Weights of a small transformer language model: 4648 steps.
Each number is 128 + 32 x the weight over its row's rms, rounded and kept within 0 to 255. Layers, rows and columns count from 0. Numbers have three digits each. The size before them is the row's rms in percent of the matrix's.

# layer 7 attention output (transposed), 320x320, rms 0.0492, rows 152-191, columns 240-279
079:132107117135131136101164122113148107173184138145092138085159154128123131083134154151100184034156099126103093093170140149
102:095143177103187089161141170157095128108154141084171099119112173108119157127126140128130095088145100124174128166144136148
094:102140142159098080109128107134126179082119170115176101091146148137122137128134148048177140227171105161099127117127088193
083:147145109154129136088098075161181080147110041083149122080166145091134090091131170132184072155176127118114078130164118126
076:105148138119080130144100082076069106044045118117163109108144150137141135139124154089142103224093105116123118082144125087
081:099163134128057153174094115094151153096136084098183163086088153094144131070105097107121119064095132108148119143114094088
081:154082163177136070068137152120113144124107103103160172081151071089114119104107133158116146136147155188151125150092064117
089:173113114137162135103167115075129136138125099144125180080107139177073098107070119118098177086191066133124098104168143140
095:134176139155092134127104118096118130063130128141146111093139207120150151061092065131163111038127135090155086186189156095
093:052171174123141128174099100105123115091098122131112071131138210114141158073177131054139128147120092116120147099133150094
070:072133133149167127139136149164111184159146145121138168147128082097135086181134141112107110255143135127121129165164112143
089:199136166147121082177087176124106124086122132156140112152133110134092170161175149115102131185119160118180155147086107109
097:147095103110063166155105112105126138138136134120117180137102096138120090127070116135114168150127140095150089094185110072
079:128129146070149113142177115154120053121186121103163127146102202132131070140096122144128101158131132077106125091119137144
090:157153101111129156180162153124124075136103114132127144130106108134090147122116112101162124182111144095091124112105150156
077:127100145097104102157120145164139146186187142160086103155054112092072112116166096113135122158089163179161120176127150106
096:164119070185122105133133117125144091073109158100159076122131134195090143143145183143133108184185127126138083143122157148
094:098089213092131085173138190169174153082178142160154111164135101119074130105089231067141094204183158085116074180165143162
092:123188119115081149186135122124174151123180141119141123131069176139113166166117067110085198122113128169110113111131138147
079:193090105117130119063089159168194110149138155132105146163135081128139142144139092159080165097127130154136150147133139146
074:175076177091151116101142120114090137099130165146133199096086142131125088141061169168101128037102156174128134152145088145
070:078150131135133137175089128183133148085108168119150137159091099145117142186119141105156121255096138102140121129099154150
082:150138126146092150161108126112160125105154179131139129131176147123165185132147089149129135196087201124073201155123150143
096:038115158143097138085076094104088173208109136111120179093176074138159081141145114133088213133121162140108133091123103136
085:081088137149118122189141177136152125139149112156155139175153070115115166137119074046122111246125196130111159152114080093
087:125100127065119146186112207176129151116102138136152184180105107137143164163073121147077114141124147074155127107144125114
087:156081109172119143113137190119166119072102152114155087173148058146131118130118181133112150132157208135096162099160139089
069:194100144128121129078127119081100100148105112124144151054136135110139106117123128172103115028157097177131131122139096108
096:114104103133114107118125099155163121074128122186106082153034133122183161210118102156100122175096134162066089119186107136
090:055146152112116058093119096133111158113119093104175132111117118089104169119135159085117131205163171174097134100111098103
100:129193156107109146154127097130190128144145103123148149091147137065150152102148099129127083047092115147130102139099143157
082:114147179050116118115109149089060157126116147138124171114114152113129085156154159111108135255104139156124124126115101119
088:132145137148146121081100160156122117071096178110128093056149124110101117082124190135137094090155138085116098135133119127
086:126075111181090187114146099054138119143079117110159149099201124131081126117109175125132121103132131138117127097046118110
096:109131194155155103060118116129142137094111089077115108142158114112119108099128191086156147123169137123091153130183094148
073:200112091136093141093138153112111128071137146106134096124094100119119185148078098165106134120140116132109118149128089113
081:119110142140194085133172085160105161201118099136109121091089094103039109167113120063092179153125141210126110197142121127
082:185098155129110089122158127132158154175187107110189205145135090148124120116133104122096150074094136206158164108098107098
082:163176179115118128106126130079096107061142127145124150112123179133155122111135114137083131128111125099136100108088139106
075:123151109142154131164139125154128126045113127149139129217096148196137141190100117149139114127103107063134126070131156115
# layer 7 attention value, 320x320, rms 0.0378, rows 153-191, columns 240-279
091:172083127152073172132136069085077170097146160135089112106132138106100183183135094133065124126169085123119143134160087116
087:111093170106115104108187138095057146142100088094150198094095165117098102156096120109128122135096130122133127087138124165
077:100104149129098085136156131055060051108150131098105100112096143140155143148125080119182080122064151137110128153179099214
074:115083135058125150074091153107086070086102093157120148116087173189131116136144100139144136113173139099103109188158067097
081:167061112091187117102098147154162080088123089135071160140105105179102178119102105153108177110135096153158138116148138163
080:136128154157130131035101063152108151161201139080111112075123157118133108075106093083186137129065121129159144080145091168
090:086107104202124162149117100079111086128155137144177123146106151086086116129069194028137100119072145170064157147109154136
088:123104100119122190135150104117082129108108092149112143120123055112082102129053198124151070131114104122053111139180115154
085:157084115060112122142102107151124135111083097119147180099148124176101039175105223108081139141154171112121141167097114067
073:127122142193131135147190134103192169146116156141103129159123173123118133097115145098133119124169120159178130114101132165
082:129168187095143144109132155153128208064173105128040192110096120159076098074113135166143086120078059115169149113094130108
088:076109123148168131145139142176102152106181059120112082186116135149168081172115134138200077125089127089113130147131192156
077:047145122144155110111069097104117154079102132090168095142110125178107139108160118157187220128145164148151154152172134122
089:119138130154096182099145142162147169108138118158076075142134080174149148163178090171154139133106143221078112129088105097
079:099171092123102158167149108139179079113116156169036133148140119138092111125158125169115122119118105114148129148111108118
091:076095156163138097139119105084094162175144088142138166115130143103134072142113152109117130127135182142055114117187111152
088:117144150081100109185122097141156155110140160088099148186133159153134125134127075091068182120102119133164138115169159123
088:161123144152147144083087070126168173104151099093122117073105084104109186139177100137144117119084128177094097154137168149
074:080134092161110116163111084130137198130167135149201160110160113088122131165134119148161104110062109130139044080073174128
076:128140086169149129177108070146120085129171062076120098158131112144171167072084155122140194095050131143145201147118136127
072:098094148153203117082178136134167206060122172096076117122112179180132154121149156175130088130108082149099094140113116100
080:106139170095194223114053141096115189111110108141162235094113159164208098109110154132126185111124124136141125094055144093
087:103119157126174089059159138131135090122145093114176141101168119158172159134127134115137163107126169159090142146084119155
085:126106209139200143125106167139138150132092165126107142078098201140163126118122116161139121134163097153138118095153159150
082:085126085159142152102170124184147148106137126092079047130100152186141164128148117195165197091152107146175143153131135105
085:123178113076052105118152173167122203170121093104183169094153113116112071118077129144138149105149172138196099075094158153
078:165155108131117165140104094114064108095175106115117152123121108119144169172185112090168141115164132091182171110056147151
089:122104097125113136121075138109165160113133187087145090108088182097132128126160161146143169124115127097183098128150147111
084:103091169083144130078183104153130127111130127127139184140148122189154108119072138171077139135126170132127103093120101134
095:136121133094090172152102162125154085135127169121076103124144094150129189089147066138112153142087097200110159173122114116
073:093163158135151166082157112102121156094140109098083150126118176190212096125079080116134168115112110106125165117135107139
086:118133139128123150120126118174101160114155104136107188151180141156130067187092163091037129116129113067111170084091108139
083:170129149093166117089083141139145047141175109108121135132159139152142086117137124139164130130102156157070171178134108173
089:108108140082141069127122137078098164173072092163220123147134152121147129097113178076097186141214192157121102113132120134
076:138107063142103172127087102144106209126151167164131095187086100096133118208146126147162112109157086069154106097135129141
077:104106128176126095119159138083200112090171113122129130112190113117131103114158135155130141118125143132102134080112096109
078:081157157126219130125148090122157120151160066071126093103132122150196106097142140106162206095088141147131136079113148132
079:122101098111100163053061122151117178073151087130099165119098089121075111129156136136127166132142089094183141117066121125
074:102125152162154107119123141131214129167098148129117052130131141070158147134128177138107163102164092131118104103204131117
# layer 7 attention query, 320x320, rms 0.0283, rows 192-230, columns 240-279
099:105079099098178134113121135128126113128123106150115138105111161144119144104092110106152132190114179185163174079117106159
092:155112117103131147121165131119110148125102100128169163101154158153105206150093129126140145140155148150132208084117153144
102:131122150149134144127115153157113144125150116069119108129153160119172140114114121150118126111155152098150108148134130101
103:095127127124121098191138109119156085183124136091062098110179096120144082159136117140110118171124084162131035203142086122
092:107116091127124134116167116122119124147068123142178128109108162087096151098115159106171133096137154130101150164137160144
104:164115118126173144095094090089147078109091175135098048049155085119120160067136128143134106159149066123171048131172114144
092:126079092160106120140177093086110146139123117128114148178137158128142191112139162111166157137063169095141141122145088146
125:110139138125158176130130166076158146124143162114111109137149021091148105126109162123124173173115092146201081117097122166
095:149082061089138144121117124089117197139120143099154085134128099101119107091080106123141137165093133112193171107106138099
091:174147195147123114135152109133113055139137126134108181109173150098091139120125140171111155137128095153107150093111136162
124:124130114074089146133150146139091168099112123113171098155066134140156202101118089106085130078111191089118164118185183112
099:151137090097103189102184121165185147125088140095173132090141133182193186169103144069082081141117086110142062147180172138
065:131098115176111164123154108111071129112120155169083118112118132163111099175068085111147115163115135118128163149132088072
142:132133166202174133134120100144193051153121105092116092093166118094140094116100175113175121134082133134172080176125107156
110:152086144090117125165135110128162135147060115117159147119120058103162128117132084150127086165089085099120104120151082109
106:143114156150135186150144172091156103147143123115129166155181115167165128125134109066115125170092115149134141164060052110
098:176105105181131108166123220140143138187210111061091098056146155079096108135080130157102133173141120113154087137158092118
098:135125195108153130132094118127102156126124089148137113106127079137159138081080096141153081139073168101087130123125087139
097:135133118163139129133075157083082165065112132124130085125112170133165140135116108185112082113083127071135117192140131132
101:131111101164049113158088102132102116136123171104148125072104148150103146098093135132151191180137120069091147190138119091
106:105150149136150118084110094118148150133104125099104074130115113160155129100101120080156123151081141182163072166021154173
104:111126122075148192076110125154139155088105126149111145172121200124150124127137105137180092128143147118084107165121118149
098:141125201106105178105188089133167097125149130134101114136150176126093121122139103142121106118119158124123128118177101155
098:134142155101164108155075097133127094161095157174141097108123138142116100123162118147157080133142133141150092125116151147
111:056116114171120122135143111111128072126100141110099051093186082085133092127140068077089155111128119094110107151139146103
095:098128144128043160170125108144121149083131135153157098131140118158148116120153121112068093147081146070138186139189164154
102:114142131094103135138121132134082097120182131115130131128185083115134174116138154220106097093134071180138118047136134128
104:154194186148126094139129082158186137202170122109103140123092121121109147179141104072154124128132090121098107126130084202
095:090124137150147171140165120086121169069111128135132136141137119093102183125174091119142092132112185146156097124128100099
099:075185064074076083146128126079126145108124158152085102139153121215094140114165148144175127103086114153129171152179121136
097:132178120188137161151165111210131093115086114102143182136092130128157140153178115118130146122092148192077142123131135169
102:139145178132037073142107111143188137130113101121140173094145107155089118092158144121102125177115137144075161115167158134
141:117119142146081095159109139124060160162155128155144178167076138136105144158109172126136123075112173144072157143207146115
113:101130146125121078139129139153077155153143106130140157161089138131108166173108184101129114083105198117078173141188157165
103:103136140115167175130117107113173114074126181067095098096208079120148112108149113111118116138114136117135065131062118127
099:160120138138117160136152108166149122066086142148154116116160106160144101114144128108122122170135095102164075119104118096
116:142125123122121122117136146117041156148160073167125150127089141118133159165115187118183138068146190114109195144170129124
105:147163145140134123102155120115135149160117100142199087133167087167114087117158174161130200076137155129148161126119152175
110:151148162106123102139116187118078165158143122110083209143087140138139090148133100148076080118113154105132185127139118088
# layer 7 attention key, 320x320, rms 0.0285, rows 192-229, columns 240-279
111:124128155109152155124141113119188131085147105073129104098152101143156133093080070072116098182079097184149085164080125108
094:128101145114183132126113143097163102100127154138120115102146123158130110077100079099113092205102083133181086124080110102
090:152159109110037081073120120105076105151147084155114225153125126132075122087100128102127110164096188144098219115121175123
091:101223182123132089106091120104148154155148160157148099121100139136164089154146104121150115202133089098147129069126108138
098:069101143108081097106160132135142129146124147113130102162178165063121145088101140136138069111108168166158112109133111126
086:113119100137166110114070144144151186125117122170100135127146098199133151129148121143083157255133086136154104123103138098
090:106128150102072132176174134124120084170187088156146123146070130137086101161141134102153132074078116113060168068116184147
085:144148121178149162112076135167119140092140184125118130054178131103125139129138138123120094209113090120158053158086151129
104:126161121156125114145074091116098123133146093111097131062169159121080109118134147144147122196090113064113048138080112121
103:092113114114120150135185162129105171126113109124132154145101125076075135106081100142117108136076148109128164094170130100
061:078092149158114135186100143119140068171147093155095131100091166090121155089075109100153086111165086101105088130144150159
098:122076175121123093178108141131122078095131076127104119200105131091117146074106157119131168105127180092188129085135134118
253:104147134135208149111092108136134144113140172107108133101162095130151080140136122175132125255117080127180080180077103085
074:090172030154123106119081113132102131150133206101124106135203162089119125145115141099160194121155146126095125166132131135
105:098141153148134092110139175141087105124159116147136122183070142127116137098154142116148120095158158097074178101144168170
157:105068098112084107150200126134117105130127116125135173158086150119120163120119122117103104000134152103119181063195174156
098:186146101098155096085155181135116087117144163089086126143098067138137120155105119131159189126120201101134158082138164126
095:150088136100076122111122111158164110079077149134173116112133104084062125108177122135113146093160183115111115155133141078
095:097139159138108110136144129133129142137139097175124145106133144153165092187146178141143129087130098136195136097153092153
103:113095124157165104134174116160111129128130139112135104133090131101167090123116104138115113144127147103102086090117153105
102:201115109120061077116153150105124135115103086131151133174142118112113133168141193133129113052148159072092154108131134141
102:204161135133110077167186141083111161112097095079123119159140146192105162105078155151106183067139188160077181133185165145
094:043196081056124093172101159180164077130143129144167123159085121114132092139156114123158113146126115140191145129128190100
096:107122133130120117124178150110127090134138153112096154102073115174095092132108111141157168106134095167113109156134135132
109:132129109094109132102118133187126123152145087137130140184109111089085110154129118132126120021118153099117175146179141137
096:136121108136181121101101177100115150091142168137159127131184115132140170147084155192133102151160113141162103099130084106
101:180078100199103158105127133109126106113115157164104178107123190119158072135066104034130139177104143112126107184139094118
100:116191127145114102135140136091132130115115118113125074138128145140165120089126135157147134138159133147112171148093167154
091:117129144153094163138140200128169110089155183153114141117135164207119156117092132194130137131114084140138111132089162121
099:117103103151145174140151147129129187096131100091100110125131138149170140169133130094116148101099118106107150128164170161
096:150108097087139135134137112098067130133090113086117085057129144079142125177105112141133134051146142147131093167127135155
104:094133169141175157133145105124114082069108141109146048114165140135173128162116106136078104186121116093150077090135118146
105:138086101130142123139178121131094168132120124090130148121119111086078166157149150074128127036173209144089213079195167145
087:102083088136092127153209135107119097113119136146181144170109113141141189120138143108146098026129132135086163109158142148
099:113203189126137161100074081096106148109153134133141137089123090132164065132158094138111162176132085103148113147085088147
099:101127173150146132096075110133146149154124151147106110094172112150172120109104086166144134245126078122125081135076051110
100:157085127104109107188170159150150127105132135095155182167110179114123151132128070085112112007137187174099137063182144129
107:175138120175172177159153106112079087106108138158100066126100128121173117160118121111143163030182181170104091112168099148